{
  "num_hidden_layers": 22,
  "hidden_size": 256,
  "num_attention_heads": 2,
  "num_key_value_heads": 2,
  "head_dim": 128,
  "intermediate_size": 768,
  "vocab_size": 4096,
  "hidden_act": "gelu",
  "norm": "layernorm",
  "norm_place": "pre",
  "norm_eps": 1e-05,
  "positions": "rope",
  "rope_theta": 10000.0,
  "rope_fraction": 0.25,
  "qk_norm": false,
  "attn_scale": 0.0884,
  "bias": "all",
  "tie_word_embeddings": false,
  "parallel_block": true,
  "init": "normal",
  "init_std_qkv": 0.0276,
  "init_std_o": 0.0,
  "init_std_up": 0.0276,
  "init_std_down": 0.0,
  "optimizer": "adam_atan2",
  "learning_rate": 0.000671,
  "lr_mult_qkv": 0.4,
  "beta1": 0.9,
  "beta2": 0.99,
  "lr_head": 0.00339,
  "max_grad_norm": 1.0,
  "warmup_steps": 586,
  "schedule": "wsd",
  "decay_fraction": 0.455,
  "decay_shape": "linear",
  "final_lr_fraction": 0.05,
  "batch_tokens": [16384, 32768, 65536],
  "max_seq_len": 512,
  "doc_mask": true,
  "train_tokens": 284800000,
  "max_steps": 8653,
  "dataset": "wikipedia_en"
}
Each number is 128 + 24 x the weight over its row's rms, rounded and kept within 0 to 255. Layers, rows and columns count from 0. Numbers have three digits each. The size before them is the row's rms in percent of the matrix's.

# layer 13 attention value, 256x256, rms 0.0243, rows 52-129, columns 192-223
098:129130180173103165149157146131087093122162114136122081116118131158143200121120120131095145130116
099:151138139122156190129155130146106135120097125141141120078147124161102081140107123146132146103121
100:123117099134140133132096138073098129119153139153111130163126055109144139105067119149130153121133
105:114134108088094108112095100135115138136129140072116105114129133095116125136130112114113125090098
099:136138086125138096145127139180114135083115162105103148100147142134127092087125143152098166186105
103:128101170084114113136082098089148157131166162156085132167124080120149078088136182126146125152140
099:126176125142113135136131116112128136103130143125106127120141144099119122112132180092125163122137
100:098119072123093121101158100171114183136148105160134180167129117135133083093158149123151121117205
097:099119138135124108122146120142130124114122122135177159156142123124135094150116099119128118138160
086:150087138099156143101139145102136100131075111150171112065109113129115107158201093127114136135138
101:130141111114108138133100092071153104090101111129096100110156081176131108154122141106116089141112
102:141120106106095108142129149076207139144119146111143144103113132119141090129122168100130122143134
094:149136166152093123108154077155139141069143155104073078137172115120132159161139135128131135128133
097:101163131146108092113158123162114158100161136137130145076125125164139138119160161132121151151124
093:090136138109112123100127121093106155141148118115087107142111145079121110126120138084127101133113
102:095134095136124152114120116138147072092115150126129117098154123133140145128116122143120122133134
094:140154115132147149151128153142113145121130137129142116101096150149126104084131093106140194122117
094:171110096106135093127107130157123109121114126096106118133148146163126135142115103125122098115095
093:141143139098104137114139113054132104131139120132138127149182096114143119177124135176155125137111
096:142112078089096153103126117085135172108113092107106115137119129137120155138098131154094138145138
093:137096115160165126113125071121142168122120137147153116141159088116133071115119146114125160117135
107:119085088128129115129103129131118106148118116112143154145082164100146129147132136063131113160148
093:111091133133094139118134106099141116111108131128072098139124131090147103129142129149145083146132
094:118109066130129154116104143140122161145141097164129165134135107091122129118111130113149101135152
091:138181150150159076144128148169131121147166130075129074128121108114157137132120155109088123141085
105:122092128137142131140107103081111130140127147128119120152160131117109098147131128113118170110113
116:134100090132146147136130137120110130112144159119151148150132129121132142130155135097097129111116
105:169151095150132152131115119090148107144108102119139133131135148095114128081078135147092120114094
100:138103131137133109123108113130115119088106104094096123185116145098123148160118136152101112120132
112:124128078118124106140105175105172123119125157078126142152112146064149120126148116140118121122128
098:115164126130104082144108077129155109139173102153126100146158091158119142127112144156170116161114
101:131143172120159149098096162152129096156133139170091160143129139133118128117123115173124167170131
097:141135169132134151131130099184175096175167143126136124113119086142122126144092126158123152126114
100:150160070113079137127142144141125113130092107139116152123135138124151188134121125148166119117123
100:058138112127125124139155146110118102116121133077137135101120152163146068152157135152170131126119
098:145114117122135119154170103137096160126121132112149092161132143099106119099074106099099129130158
098:124113110111178087126156165095111125153138105137144140091111108081149138102134101102124126109123
094:126193135126120126123132109114136141138153183177137080132147125098103133137165160124119148130116
099:124102109098202111124138124120096154099124104155110104114152067141133099154093105145119153118107
099:117140107134157169127104133118102152090103155157167159105145140117123108081094145134143107134142
096:156133140124131110151126150120122120119165122070078109163084086116124144111142104129136124093067
104:101149145139106134147162112107157162127158152132088119138147094113134125147120143120166138128141
089:134118133158171135129116154118135094141144145121123126146136142120133151138119112125122114133100
105:143136123152117157105104109102125148159123122167143085074107083137123160109139148118153140151090
098:127099109104157114120088145123109092167117129175109122086166112172135102122158108119112148096130
094:112161112118147120116117160149117107093139168118150138122157162185103112119090125193087152113138
100:084110094159088112120138109149121149088141092120126128113135171176121126126117143134130189115137
095:140139117136132140135123169146117131163104129079159123160104091126142143125117132131131127090137
094:108120113141118118140153119127171077112149126173134150110117135172114120138177116121119149123113
089:153105164104094094123108103133107170120142112127162132112129149149122085134133123172141154091139
097:121162112123086115118142139076095133149161135129158127102140137116157109112139139149119127132140
107:140137116113132127147106124126140114111123133096120119109127083126148167123098155121106135143118
100:141125121119184154151155128142144161116163160118099083097116152045120106153114127105152107140116
102:142110105162097138119139070129147131132132173150124117122148127104138161164125129114114123115144
104:085120075119125167119097119121113131145146125106159143114113100095122129125141149101140138156157
105:110094165138107150080108116103126107092080132137141136131131164155124145139126135154118104130139
105:122143136107097106130106131083143100115120123171134176095093156113118134106130083124141118139101
102:119141117118147115112078141137106082152070128179152133124133109110167097089099095117145127129141
103:101149080107154128122143153126121133081100125143117131130144114096125093141124109118137115102132
101:151111142107150140141131124057125081120117155098153078068127121172111184174116119132132122111152
101:132108106108140145121103093146090082139113085136133141175126150145113099133130146100132153104148
095:111129121115094105139175133149152153120130128170095133152135182134122078087102127157116122094117
100:132089152100103144127113128143130126128116142140093128164118138161138130134113149094112117162147
104:112131135114136126136154099166145138104164120135112117130142108127126187121142135138096113176116
093:149181115166126115124134167170137155135111126133098127167123138134118058144103151122172145135120
108:154111078134216114125079117153141132121163147134139108121122111066115131120096090113153140144110
093:131101129133153154093111104197113149124123145092123120128108134080098174139080102137106097160162
092:159136161143137065149096105143151123136123189117206140129163104156134089120114086141092152157131
092:098105109144124143122108108162140087137136073155127136119129105149140127149164108160152132148145
094:143129106094082159121076134102155082148119117141152170087105107132120125150126078157130131138125
098:121144136109165093118128155179122124121118116108178118144148099126090185113103132175078147154152
097:116117130137141101127139131145103085126123136113113141158145125169139137129150139135121097127138
097:148129154138101120104145105120139148125146132100102146088130125124107187148132144084134163148101
103:107139134128057093141124130146165126102129193111163126151161118108121124113123149141098139136147
100:153132114094153120131170111112100146119108115119083132102160074121137105131119118126110098117100
108:124119120161117149130110152124139122105111162153156161118109111148127118082150139112097142143180
099:137122129155143165126076130102169122149074130147140107129136078118152132144109158115108073118142
096:094125114094148082102181139160114115078095146098081118087120129113145137125095173138120148137080
# layer 13 attention output (transposed), 256x256, rms 0.0568, rows 52-128, columns 192-223
101:107129093157119117109156133150153142120094136124136130125116124084078073118154132139152105118104
101:115134142110128156152147115129096149123188115106144119136083142117112099096134158117108120113071
104:149126105083111118141111148141144114140113120139132112146116148127107085130092101094099153140174
105:128081138105130098122129142105149120183159122121151139130096119128149160117083066119129096155179
096:092130157106096149141104146117096127112146092139093113107081124153118157131129132137116149133138
104:101112109175100127096120107141129108125107146150119167130126135111131152154166146117087137085126
102:112105097106113144093141140127135136117133121121115171144114133116159151135159153152135148106129
103:132122111097135154127121114131127129145161198088148118111161134134151178150143141097108130087073
095:174108138145162125110085125115119080125114179096138124084117122112116142131138126124120088128117
087:112106134138158127113097103159107125074149156104143103159151107150146093120118168115109096136095
105:091085135136142145091143078130104122130142143133150115099097132094158112113136145120134153101135
109:119104105090113106149196162114144139131128092144109126150137119089134178131112150141101149132127
095:116137123185119163113127124148117158140115116141134175092120163116112119109136166142187138123109
100:147073070121090157177128160096132137125128138130104096148110109137092128103122130102138098118126
098:163092083115132130128170186144126090117147133117144146115145114122117176105111060160160093109122
104:119140133160097157158107118124135102169133139145115144114082134129124091132143112117143160139147
093:098125087104114084128144133127114094113128152127113125128118138158116125112150116152161112150166
096:129138134101134149162154094083153179125151110156146123115109156156123089125064105097143159155143
097:137133151193139184075112090151113128108059147153144121135106108131117117137117152110138116097119
099:114124201174121113080103112121162144165090145127143105105130122130176089108155125105112124073160
094:131138124150137135105117126099104085117139145160130145151140145115123119111160194143148162129144
110:126133143122147070132147161122180128122119139137131085135186080115135152165113151168113142107155
095:127122128121156137136130090092118146128151118127154123109105126127161097135117120079094137116119
096:144129111105150134101127181090119081100126141112138109155165140094161151137130120126127150105150
092:087130114065104137114162126096139149138123089143162126150144134130115141120160091123167089139149
107:129146138167125135124121096137143107098126147138119161147096129116151122111149133172164142099121
115:113118116117118075138104160118151121118130126136129104151122130113100098100106155142152140151107
108:104130170089120104157157151137155113119133110156123118107125157131157105146124101074116101193134
103:162142166130112130109147087116156107113108172119148129076169135126151117105140128134139135071102
112:143129111125112111120127150124186087123122143152132123135127117126128107154160128143137147121165
102:137126138148112157130105113165091136174125146141099179101140155146106146149116135144116148110155
104:130117103090111125174149150120126140097105115098120166140139125114118143123128095168151156106136
097:118155115132133127150141104109117128133140131134128163137124135120116116158152102152089119096146
099:136133168149116124171129141128159112161118112156150094172099111128122123114120120152090097194119
100:157125121147109131127097118129116148104103160146094133118146135133110156151145164131132149111122
103:085126136125141135103118125131161100136146171132175120115118139145120074112185150105134092123103
099:116178127119116103125118128123144151098094107130105066155163143158108130119131131130116166126126
094:118080116153130095171115161139130106122124126132123162103109146156087138116126137137173097128140
105:139129135133120095085120119093151093102109191115143100160134119079156101097130094080146139084134
103:122102127114124117119099151135102138170145114127166094122132113121121108117135136091103126120162
100:140146117126150146085179103120135162098123121133144131138139112141144140136121098128129154152131
104:156093100159114163127120172127109101150118140143117130122142152141105162124115168166153083118131
090:179167147105104158123117112146109116114108065135150135162096109118080103121088092117154101142143
105:127084120155128163114128139134116140114129096163138043111150154124143154106051069158150087115144
101:143118108107155125130116106100131159099146128103130135156101108163126145141056083123131136137129
095:126104153088095109157133129117134142152087130106156119192102122133098130084125152081119103122106
103:170145135143121172105117128093155165130130179126115132078107109167146116146151156096127124113160
099:119132085165146137083155194134137099099114170108130122125156128133177137131143146115149132154109
092:167108150105139147140123120118111183144121139116090154158128108147118131141156156128118137160118
089:131116116098137156133164129127136123112148138132176102158141128127142118109134080095123063147092
100:142111129129121112123116117121145125092103171135138129167084102126164152149115158119144106137082
112:100101108124093128097142140128119135118117148157150075101094127118148126122109099116143152101180
101:117144150126131133127118118131106118142167048099105159112133124134104162087124092135157171158117
104:105086146109117133174149171138177151145142124151154115091132110134112173131097199147135134191092
108:132094167159099096106062113120114120098095130136090129098165122141132175145129146156126125124165
106:153162133111124147140133123145134146102133118125154113105097103131158112161115151137070106131105
108:139099105117173139153141131099141139175121106103107074101104097153179139149091122108088151139155
103:087140110143134123127114182154122119161138126138138147143117128149128133158132175145129102181137
104:140094162147126091101102094106124129109119179124125118138133134144141109089157179122111155169115
105:117147130134149125152149152136144160142129125118104076134109140148135068127117153136137124133123
105:137121139127132134099144078101119158111089168128114117124122123149162119127122097115150132097132
095:132108155115137137091106121077125134139124128118148088095133102187130099123150135094081128135116
102:147122112180161129073092140126129115077141157121179124126145118163135096136122174127090132104090
104:159144120126132141130131119122118148106143161126120137102126187155116098157190143132112145063103
096:141077110093143127111156199117144086125148142140141152128164123104141168121102121130145100132147
108:074137124144087128157131109133079099096104138139140121148133157130132140098151108155149113116166
096:127154129123155135128129131123140198102122088116150088135134119116180121131131112112161136124125
094:090135118141151141135136139115160093130126146158121099124101146144118112137103178128116119132163
094:170159150165162140118087083104089150139140174108106126123138136148140103138128133107093129146120
093:130129117172111166164137126141133131148137137122053117145077156164148128132101122142165113154189
099:126140133077107159127138151137123137122122109118110099104107119116142089135132066123139141082150
098:108165127141170154151102075089115138144127135154123111095107140169113121146118116105126153111087
104:147095081125148129157140193136151107141147124113146117140094147104104147124132147192172072129148
107:125165078152143138121133138117114115180157153129132170104121133115133130182165156116116130119124
104:094148142122110130152138096134164117141185118130106126163122160064119121119096123103129192129098
115:122133140115099118119105100140102132152102160143118083161133121146138103158114144162092142103085
097:134147114115149143146151135191146072109112143151154138161139160117152092146150087116102120147109
# layer 13 attention query, 256x256, rms 0.0321, rows 128-255, columns 192-223
120:148137134142141098117105158059116159133122172074143133103117124112089135141135114136083129083160
115:125168150099148091105140157138117120133121162096122126109104068109123105132131173189146126115127
088:173088135133121127130096119070091153100123148135131115151126128106132164135186110130135142105131
096:143156148104130089148142152104083143126118185106097127152127081119089123154118114192152148105144
094:115163147105111115140158137129134113127132138100095153117109058118082096120098129169149148144133
087:082134152116094128146152093146143142140124112106096143096150118112117075080106164116135139158117
085:109144134119125076155194131125132142145108125090099123118110087152107149124136129135138134119132
078:147121118152139132123146156161106174155108114117130137118118125165143115116086145118153185154138
081:109133099141131144154147114081125091103139153090109136184107119141168121147124116138092126107083
088:124134125119125133137133087171125133107125139140112162159134109112129150126146115106125159154099
107:147124127131115122112132089131132169127107112132130148121131127122142076117103146117130147129090
095:176095145131127134102105123111123129139088189162136158116158128116141124113093129130128159168098
096:132102118136084113128163094107139118096135099100143135122127116144132125102107092135102129159130
108:126135126132149119084136173148092141137132140142126148172123155131146100122118101144139099103108
096:090125090143114112103144136077126109111146104098065136155159124099150133121126100104118121105148
099:111142152151156078118169167115138129109136107125097131112138101129143097150149152167131120138115
103:151101135136129100133144125075102162112105157107128111126095106160115180178121107132131142113141
093:143124140121126073137106154069097139126110183088131135127113132133113166143113096106119145112115
093:117101101135120165120083094158154137133131109163144091141147178119166125088151098086113124140144
100:145105092154112138121093144109101162091142153160157133141132176125149163144166064087129145148170
096:181089143127147079123124139099122166093115176111120118174128112096127116151130118156153149132141
075:130133181113094107127153152086141118138125169130098074148157098128095128116126127152133151088088
083:135097107138117162150142124155116151104141116189164119127104117122136162167145158146138139089160
087:122114109143133143095090105129105095082135150117135136143100160145131154115128117142129122112187
095:119111130158125142099112089123128137108147131141144100116139145096170151090171129074135096127144
099:134176116120144125154147151096096144161117128113159129138097117184083109159136129128133125098190
095:126187173126149132100147130128160109147125131124119154152127135086135085143099117138082138149111
103:119123163158123120112125163127127140130112144122125119094130100148167146134150161108101137066141
095:153120103138085140074143151055114157146114147102156138147103149118142112113091090173162164120131
105:150127103123163066108147099153160104150125161137101113105161102087120122140143126149199117168130
100:101108142126123139136149157158105090096139106126106125142130127108156115112124105089108130147105
100:149159138156117149148099106125118137080124145111125143133105111181138129133116155134108143112155
107:117154125139125133112089132150136150159146155096184166137111152090118153150119128160097086121125
095:106125114120126125124135126157107151129121086162085153081078120145106113166100158137160105156139
108:166145160115146145176115108111130126064102164145122143132117136155126113090144158081066139123114
101:122106144149123156112187116130134099085114107141135148108092128153115088128143160092175162113122
094:100152091130112211170159120125121118134144117135095130121151103140167124120123140139099154114128
104:163103164151091158152122118152120089118153115139131125184144135134185119136125117139157141122098
106:194173113108153150169148118155104173107119142153183120120108121118143107135111129141111090113135
104:143132115131128128136136155130130172168158094097099123124132142099138175148129075114105113116138
091:116136114138168105155122073102131138087102165112117162139152133115179127171122101119089085143165
093:115162147142167139096144133091114113155087139116164087146152162091142118160094109133141136127146
105:155111156116160099093125113140153142160135189114134149133118128127137137098131146144122182159159
097:119136173099127147163126108134134156135121143132083141086151115093141119084132127159115090115137
104:148142115108102128167113126130159106089115151111120141129131156126106127081112117172110155121143
105:214115151110143136141151169105164142130083131170173096147117100104189115115134160153156115121156
102:115134107110152148139127155158142116109088140131185141163125137154147128149105133124136163127123
101:112133112170108112108152119103124171155098175170120104143123170144167144173156084114096114094157
101:135142129115181110123114176125116150075087168087090137133156174124141118131177108145121110171171
099:150121153128132111129086131137128100127139150112104128150121134120126135142151133180121120147094
100:164149087130105137154109191152147161132165143110136133124120128134108157141112178107139122158093
097:117133138125109091151111137109134107143152126103141145182143142083082137112117139120181082152076
096:118087104141177137122131122112066125130115145058104114111113143130122147122094170137117155150128
104:127152146127179141168100134165104134114124093151149108108120118121134113110141104130132088154107
096:119155124131099146108125136155134146095133128096125135125114098164138120130102117129102114119109
104:127124126159160129115127144097163083125127123179174104153122111160091124156145098116129158149124
104:140147135104112141139102147116165068126139159147132124132105157113149095093142100121128133109145
110:131145086121118107141130179139144129124145142094121143132145132133112133109100147167096142139111
102:167124135102193113097075134116110078122108167131156124123120147102170101129111173170128056165151
106:116132154136107118106120122114156151150069174129116135160122142114126139083078065129115110156083
095:133131129110175087105145163112153131121118157116158131083158132161128121114155127113112109177159
100:105124070127078094081141148111143124122115128115119148113172147157122143126138109133130153127113
102:090128118118093100112096159163131144091155102123138091171090116136116095100144108117120120103145
102:140112195106148113140093161119117149127152152118110116155122125103169141138098145128084138126103
105:127140166123144138141125144108138106108160125129116123115091112112167106118105143166147110143139
099:110169148170122087119138117096096143108144113177152121167129131135130153158129099140126071097112
103:135159151130123146145140148150145141092148095120125114112107103130107166089201151112167080096170
094:133117118150149096157156153115177145113154167130136107152143137119127148107113107105125134142097
103:100126129165108154129112093133118102167156120122153100106108127137115143131125120125148130103161
099:114154108117164192148135177140131130088107122071128152157136130167083140092130144140096151142175
098:114150134094120093136124147127157112154130153134098132144143082082142098090094148143140120106122
105:119113094134188098144124099084137099138091169133128135153141166157119174146113166129132115165119
098:166116123114106133135132145140106166168129114151155134083136113123096101132112103119135173126146
100:148040160102114181169138107143110176114158107163053114104142078105146144170128163156160096093161
098:141163085171152101109162132075166148112115156118129111139139143159089125110143115135107136142174
106:112110125128116101127101115178155111124157129101120109121118132149129118107135145152106141125144
110:129126138145152134137135126132105167104084202149090133114142128118134141140159146134150071110129
098:135172158118101145127159115174081142105161083153143134112149114134189138094122099095073104126138
103:114127166136088067129090120149118200168131100148115127150137121082156123124121080109118116131118
098:148127133149130152102143147133114148134111122140133111128131094150107119132102123161086172102148
099:067143148103125110137160134130112133176185133093157085160148148108115149110171091126152118109089
098:118119131128133125133145136123148130144073153145128127084129098132099132102134137110121145120178
103:148144101100117141120148101074113113131121101155089137115147135159151109136113126109133121114138
101:113072149117125110127148148121113125117106154132121129104166151075101112108129152183137123146152
103:172090112099143106101159152116149122130068163109142125155145091123133163132117146147124184140152
097:137155110133098151112118149174107152101126096110136126125142107170154129062157106095141091102140
102:118128109118139165144144108145137168106121142103113130121124098144143160142097146168142149146112
107:139103140106156153122125133154166116155125141132095095158155099138186145110158138148079110129127
101:106119134147145152113112120151086159123144120108136118091159152124119113117098101126111139160098
100:099134123118092134119112108155126156138094126131141127140153143130129161136097101116128139152135
109:111142122148138128103119095086128141131141098125095155075111116156132081111163172133138154121107
095:144135131161124123146135133078141145109129145135072172100138149122130137130158077111128086171113
100:141127083126165117168166123079133095128142140145149135121103116125144138107131110143101144134155
099:119133137138155130113102135116120126095166150137184115111141173136177106150118136159115132115138
098:135109121125165103153110132140124114117148105117149119123101129127082137129151164124183148129104
106:120165139152146096121153162122110111156167100120149106108148138091101107113120139117131131175139
106:111121137123122113103109107151060139141090174155083113179127130146151084111110102107098146098128
104:110123158155123122126131144115095116097138142126120132176112083167141146130128132145159118141162
100:122138106116105172120134121076146120184131131107154149133150161111089161171113116126137114113107
106:124157091154149131138135133126100157162128102123090118122158119143127084150109129113162143110077
107:109147150124085165129132132138124104136109129175161123137113134138126144137129108150102158143108
098:122105128118133097128186131146124177124109148100082118144122106103109151136170101122146125079098
098:141096086149116060107105112129148109169201128127135133117110148118130155100167122127108150135151
099:133141162140113128171146119109105147132165132146144148166119106121141153147172124140110109112111
099:095113127109084129127089132114112079180151135087137142176147156094112125126182127110135119151136
104:132111117156091103118129127102114133115137093121122125127118169162055168126125102095130132109113
098:097121153171136144116172163109161117130144108117165123149117158107146112134100113112143133156148
096:142103127072121110072148119115077128149099141154126122125135113147169108136101121139081149130105
103:113122151132109110141172133109126129131087128091078178166142097130138156116154129108145113146073
099:114181157134100133126132107102109141137143124134135134084127117134129101120118168168082066134129
104:130156115096145163137117138103140084132134127118131134121131094083157115137094173155144146125111
094:128125090116092105143144126132095157087150113069123109133067111107171153120158136151111132110139
103:147135182131089111124109129110151158150115154108152094131115123110135179134145151111155104129125
105:145097119117157150080176119128131098157155136125104092126127126169091127103125148093116122129142
101:106108089142109148147144089144138143115125108135118142143140136176167085115161156113143098098149
099:139129135143124146133114134101141118129119116115088135148153086130135089140093088117112145138134
100:133114131100114121086138109126126114185126133156130070132141082127119123160077103133143145145140
100:106133121153110121119076094115145140148149148090114145113131137125101119099132109117166117153097
104:131127127139109134129123147150106105149143116135097133108103167139162084118140127115153111114170
102:134092171133119139126132143096138145173173179081108165133144149085129144152119155137127132127105
104:148136131150123100152122129161116122134124095078124118178131154188097125102106126084105203096088
106:132170167130096166058107129137093156128187090151130127166108119156141124117102123088086107151150
099:134115152129103151144160117118168103114132154150148129166132104108135134122136172138165108139162
099:133124122134139129082110107119134174104145100154155117116128089163112148146108177152155115103129
100:113124114137140108125123110100142125135096106157180115128177148147150170128109120108108118165127
102:128189121151107132118119140122147120113163118139085104133126128143121100131111096109071079111141
106:138121178144114145156154148126119159153155112132120149107126147110148147125144151142175109083098
105:117130118152108089101161085116113123110133137087134122164148164133159168144143145132104113133126
# layer 13 attention key, 256x256, rms 0.0315, rows 128-255, columns 192-223
107:077121100124133157158118163153122131134110107155155126136120151180116124110104157071113173139138
107:126102115140108123143118139119123140112143080164162140123125147152108107082085102075139138121125
085:106157107131118174146114123171156132154131134128088169107118142139116122151151181118122086119148
084:116145091102111167172101116131142115128151105161162133105101160128067137161122122091150105121123
083:119100098126115141138099136148128141140147097161138129104085171148091123146107160103139103099117
089:134164117102111108135088144141122155137139151174126153111110138156077115141092120112119112110142
064:112121110121130169169104123161137130130159126125138130099113186101086120138109100131131106126109
069:119142108152108136148112120123134116108112123148164120113114149073095123121099101129110103112132
120:140097154155126108103134136113140145155112085152097116150141138155183105088174142139093131180119
128:080151127090145136167094141149127121159131166133142132100100136118080123122101090136143131078149
103:109152139111164105142101137104140114134100162145152108168091105099125130157112109105183154134126
094:126108153130132123073129091174137165138141083165132158102146123101134126143113125143111128103150
095:132128131118106117124188171109102122137156130097138145097143112125176134130127177152126152108142
110:107120135155140172100137108107096122180110098141141144164168125116099142120126106107122106121123
097:136124100163152105124141154194130112142128146147129145127106135096143129119139146148123095165138
099:142145149161171136120113137095152143119116133173132108094153127126107111159155087128091132122124
110:094122123099154138174143186144127123169135141104117139091088083124083124123099127120113150125127
084:123141165106157165188124150154139123101115134138149157110100134108075138140114137120139126108109
086:156128151162120105090147096116115115135125139117107118129162100126191129100142143165136133154114
093:136118138121112125118148093123105091132137142108101103137154083116160108075153144225143115141107
095:115070133138149170143123135144071141110144116118121088134091116121137139098136122146166139104090
065:125170095118162163134106108144137110129150107164136144118122143154128160075125155097131104146121
098:101088161121107155096140113100137118120114129110154101128170145112161111113168148165134133160079
102:171123128177086099132135119110153108117134116108066135132120127135132109076127119162160158156109
062:141164168133132112122146150097139126088137155095123112187139069113147110117101153183110194167133
063:147107094143121146150122123111144113105121106127153123122173185125072131122180124114121103117165
101:134129130126122129163138158158147079123087148108084095147113111132111128131112113128146138121132
101:126121085106127166146125106113151110129104163115143115153123124119140171068187138103110122157099
097:115125125126136098187156162172145159150103189119144160169112151132089180140064121108115151123107
105:175124135112096132136111173161114110081116134116158112146099116105053121149124145145162147106080
102:098148179093132119130134129134134139157127142128128135090160092137140162121093140091119091123167
100:096117172112114140120125111139114162090114126112135114113120139101115104149142146151137139135151
109:105096097132098133141159092113139095117101085118113094093113130116119150121123180101159146134129
097:146121144146124093137123126120147126123155086075115062173185155127138113106116133125146122106136
106:111135122146084119144170148152138126112106103140102136109103114131161120112119157118165090164184
100:163113104146109110127088157121113123155168127166122076109144165152133153128120144111149131103121
093:134128107100088110114139131139102144148151169134128141156121120151136105157122133127075107125133
103:068145170147115144119128141117126170123126120155136137117122087103157152125172121097157098171135
111:119108082062118106095161159129138148095084118078115173133133151139086160179115088158135148165100
106:119104144075150159127136125126127132149150174120184126134132117118126171169158140128126139117082
089:151139113091117111149134087111111147119092137158077108114137123113162115096122126135146148113118
093:139161163069133109146098138155127172076134132125075184148124126187112126141102120131177143152133
107:136149113142149147148126109149121130091152087111137152102104123111108147127128104179116143099148
100:129152137139166151154140090139117102145155156125143117153146094121125105143131060149128095116135
106:147147129152132091134180123162128115147148132117078145097078134136142094090079138146132150135171
102:072133101166097127111139144130126128106089144136150144137136136087094170153135117113155127141109
099:094076084109098133120142137161108155127128147137105128138173116128107142125096157134105081081147
105:123140085118132116154130124120108127181130136106142119122143151139142155111142107146137134104127
101:133104086134140120128133102131143120118157109120107161090063156093120164124114089174134108145138
101:150107111128134105155157123159145090114129121126097155126113108131099118152115123084104149128123
104:091117158113139099115158144110141137129083176116115141078143146131087137120147091111122134133109
095:148129180114161143113125137126121134123132121162141097165147145099131159125140147091122143135114
098:132129122121173142168107122104158178134140139168121143104148115148121134152144129103115137151107
102:123128125142104111118093134119115128154133141119152094119123145118133105124123177088119088166147
096:093128102120106113152181159132128117171088136100130176124080148140151154134137134122104130123153
106:145107135133146140117125125111149146121159171133099129131181178152140162138178108133142164107121
107:123103143098105099148158112101114131132126139125139130156118140123147153130106141133088183141143
110:087097159100153128152136124095126131128100168125121099078122143144134122087083107090128145110130
103:129122132171138148158124106106151123149116069154111160135130107144145111139151136087144145117149
105:132121173140143137115162136166099133158151126156145157084094109114157189156119178082132123131146
096:133179144111144105148150110097106133114135125158102111121154121129095158144140096151141105116117
100:133106121130133148089086143102114076141126104124122132096138124157154121113144113105134142103141
102:108108138133111134140145151147080113148133174082158141119142114138115161097130096129108092147137
103:094154142104147154145163142129092184137136101111126136149146087106113165181130158141119086133145
104:121122104119123121154145139149087144136120104171139101144126102132143119125133139090102145134152
100:136122135119107118148118159135144079115108148128090132107176144143124104103125095107088171198127
104:155114134140127161125142136102101131146105154165145138178173178099133137142107100115116117143115
097:107117148114127149108160122140163125124129169137136146099153089127142123132121109109142067140124
105:122144130113127137129146102082136142094123127122102120114165114142140123163157115133105129150145
104:171162138108141135102166143133155133143104160148080131106115166132130116117101115154120103129109
104:163192141130143125136145159164139135119121076116141131159139100128122070126106101117138105106180
106:101097137112171145117092124146186145115107135099136139086114133145121126140139153119105125109105
096:090181128096125142163153112084110161139115143109134139169133132101095139143128148172157121153118
103:098112151133102106084094055116125117123148138177131097094156133121100080113113046121114152125106
096:119145100114143118138144148104107111112126166099154141108107133129114131163109133095125104092126
107:139144110124140108102120081158094102118107101136128139136141125089151065106126117133100142112127
111:112110144101114113095154146181179132126110083129150173150125131106132120124160127108125112177122
099:090166139073078118103165109131127119152101120120148120151146113108165147117118121146100140144156
102:165161179097146130151125155122092127112136159099104092135157070132144109144133098106191112129155
099:102156114152140092116146110139133123132146096095104074172121120108131119148112153132141087142133
103:150139106143108163097146143136114161141159152149141097189132135145055134159118121145128077114110
100:141137060128125117133108150127122112125106140102125127143102137134108111162116101153157132132113
103:129129125169095101104122163163118148135126135096111175142134141160183090163121113119105136093174
102:153118130128138110126119131139123137110131086132107158161115097140145093124084111088148106100147
103:182143088113139147083108138149160131122137108106080133129164099112140142167163110116156115113119
102:124152141115092119115149157124110114111117149184126146172149143096171161080079119139112117135176
104:070110130093126145123135126130120130106146111104109127081121143126107134128189138121085134159081
110:126137087110121120104133122131133094133159112142130120108103128113168124148124176092154107161113
101:089158188121145121160147128100129129158139155130108142089136095120109131136154111099171166141135
103:130129176129132131116137137103149159133190106126147121101135123117133130140117110155117148125105
110:082136120139156130129146137146118131148116098150158114119106138120141147143156151134141138101119
097:142116200098139154170146128124170127149148123137116070087142133144175143102118170156128094103142
101:113159124100084144144142114129122167137141099154125095141130152134145114141073147163155131122145
103:051143090143139098142154136112141140106132118130088141115121127123092097106143101120127093148119
102:152128115150140136124092121120129104088093109088122159088126161140140151126129160105153118118135
109:186172139114126117119127128085098145098111100132089136131130109145123116126166108114177145119124
107:133109142119145089129107144102187106164109118140126163146147113110135143192098180126106135153114
105:149103121138170108139123155072145129156116092152109158134120147124162136122144098140122145139102
103:126174134065134102141113128151148110102153122121106122146182103152134149134149169142175156123127
109:139132133135117115113135183140150119151125123129143133113127146162139137081138138097147106111129
106:109096128131070143142106141158158100134144165116135108153128136145129162122125122125147180160125
100:129106135095141129148131135124100095096158129102142118092172148134091109148130092122147143148120
102:134131129091153148154159085110108149122129142091132105130126144152132103115101159147142139110123
099:141117102085130120112176131124178104111119113130126132163141151141163119122137174135116151171129
100:165104159111150174176159134097170112134143140158166139137078112126107151143114153118174131141131
107:136146144153130126105121141105096109159104116099114119112186141137182133100097151099160093121167
101:105139108144101086149131162131096136134092145108097120178159133138087152096157159114138100141117
100:099141092106130111107089125126144140123134098097165148097122101118139153135132130124100140130145
103:128153126142150171130083156087133110119131088169146128071098143154139119105136141107116136123132
098:081159117124125110110149132107144128119150063114126114107109114151130117135148086113130167138148
104:134093101128119157157126140099130149127131133132156140103139099176113128125103098105095174144157
098:128090117156128131176155127139134125129125122119135169079116139135166126124127114154128119154123
103:161139096097109132157129120071126126104093134160112120161155136139121157139094118117105144141144
105:155176128169103115111104107152112156180107111136142122118107140096092104156143135137116089099151
102:082095102122115144147136123122157104122117184154154119169138100137134137112113144108099076138097
100:147195118145152099126118127161117096119123123128062141108108145129104140134140128136117146115152
103:140138138123124155122111127098123159172160124180122087169155100154131138116168137145127155086084
104:191143128116088124138102166118093130164085116109130122134079142125132129134082186133162145139130
108:148105144132096132127155102081136125105104154100180129154164110148095116130091165126135117102139
104:112115140120133159171089099131128150116156091163133100058100096164109122115122132159162134113117
107:114163121065135108088121098113132142118109127104158126135091094094129116125142134163133148141153
107:127124155116100116157135162135148100124101127099159107115124161114121141117111108170100129153114
101:115121061145104094113115113137143121106121096156046117118129125132145142150107129150162129133105
103:085118147163132106122115122113101106191088118067152144155096140137115133072111158113135150125102
103:122156145144142148063091127105122143103164155125122121144156144162169131088116101113140134119087
100:150083130144110101086135143151097143121138125117124144125117131130159136068148099173144127133120
106:143162145121130133133147141117139112073113129152147122115145153102151135106133127119131090174150
105:160154103098159138165133164128103141105111136157154151125122129116142082125106141102123125135123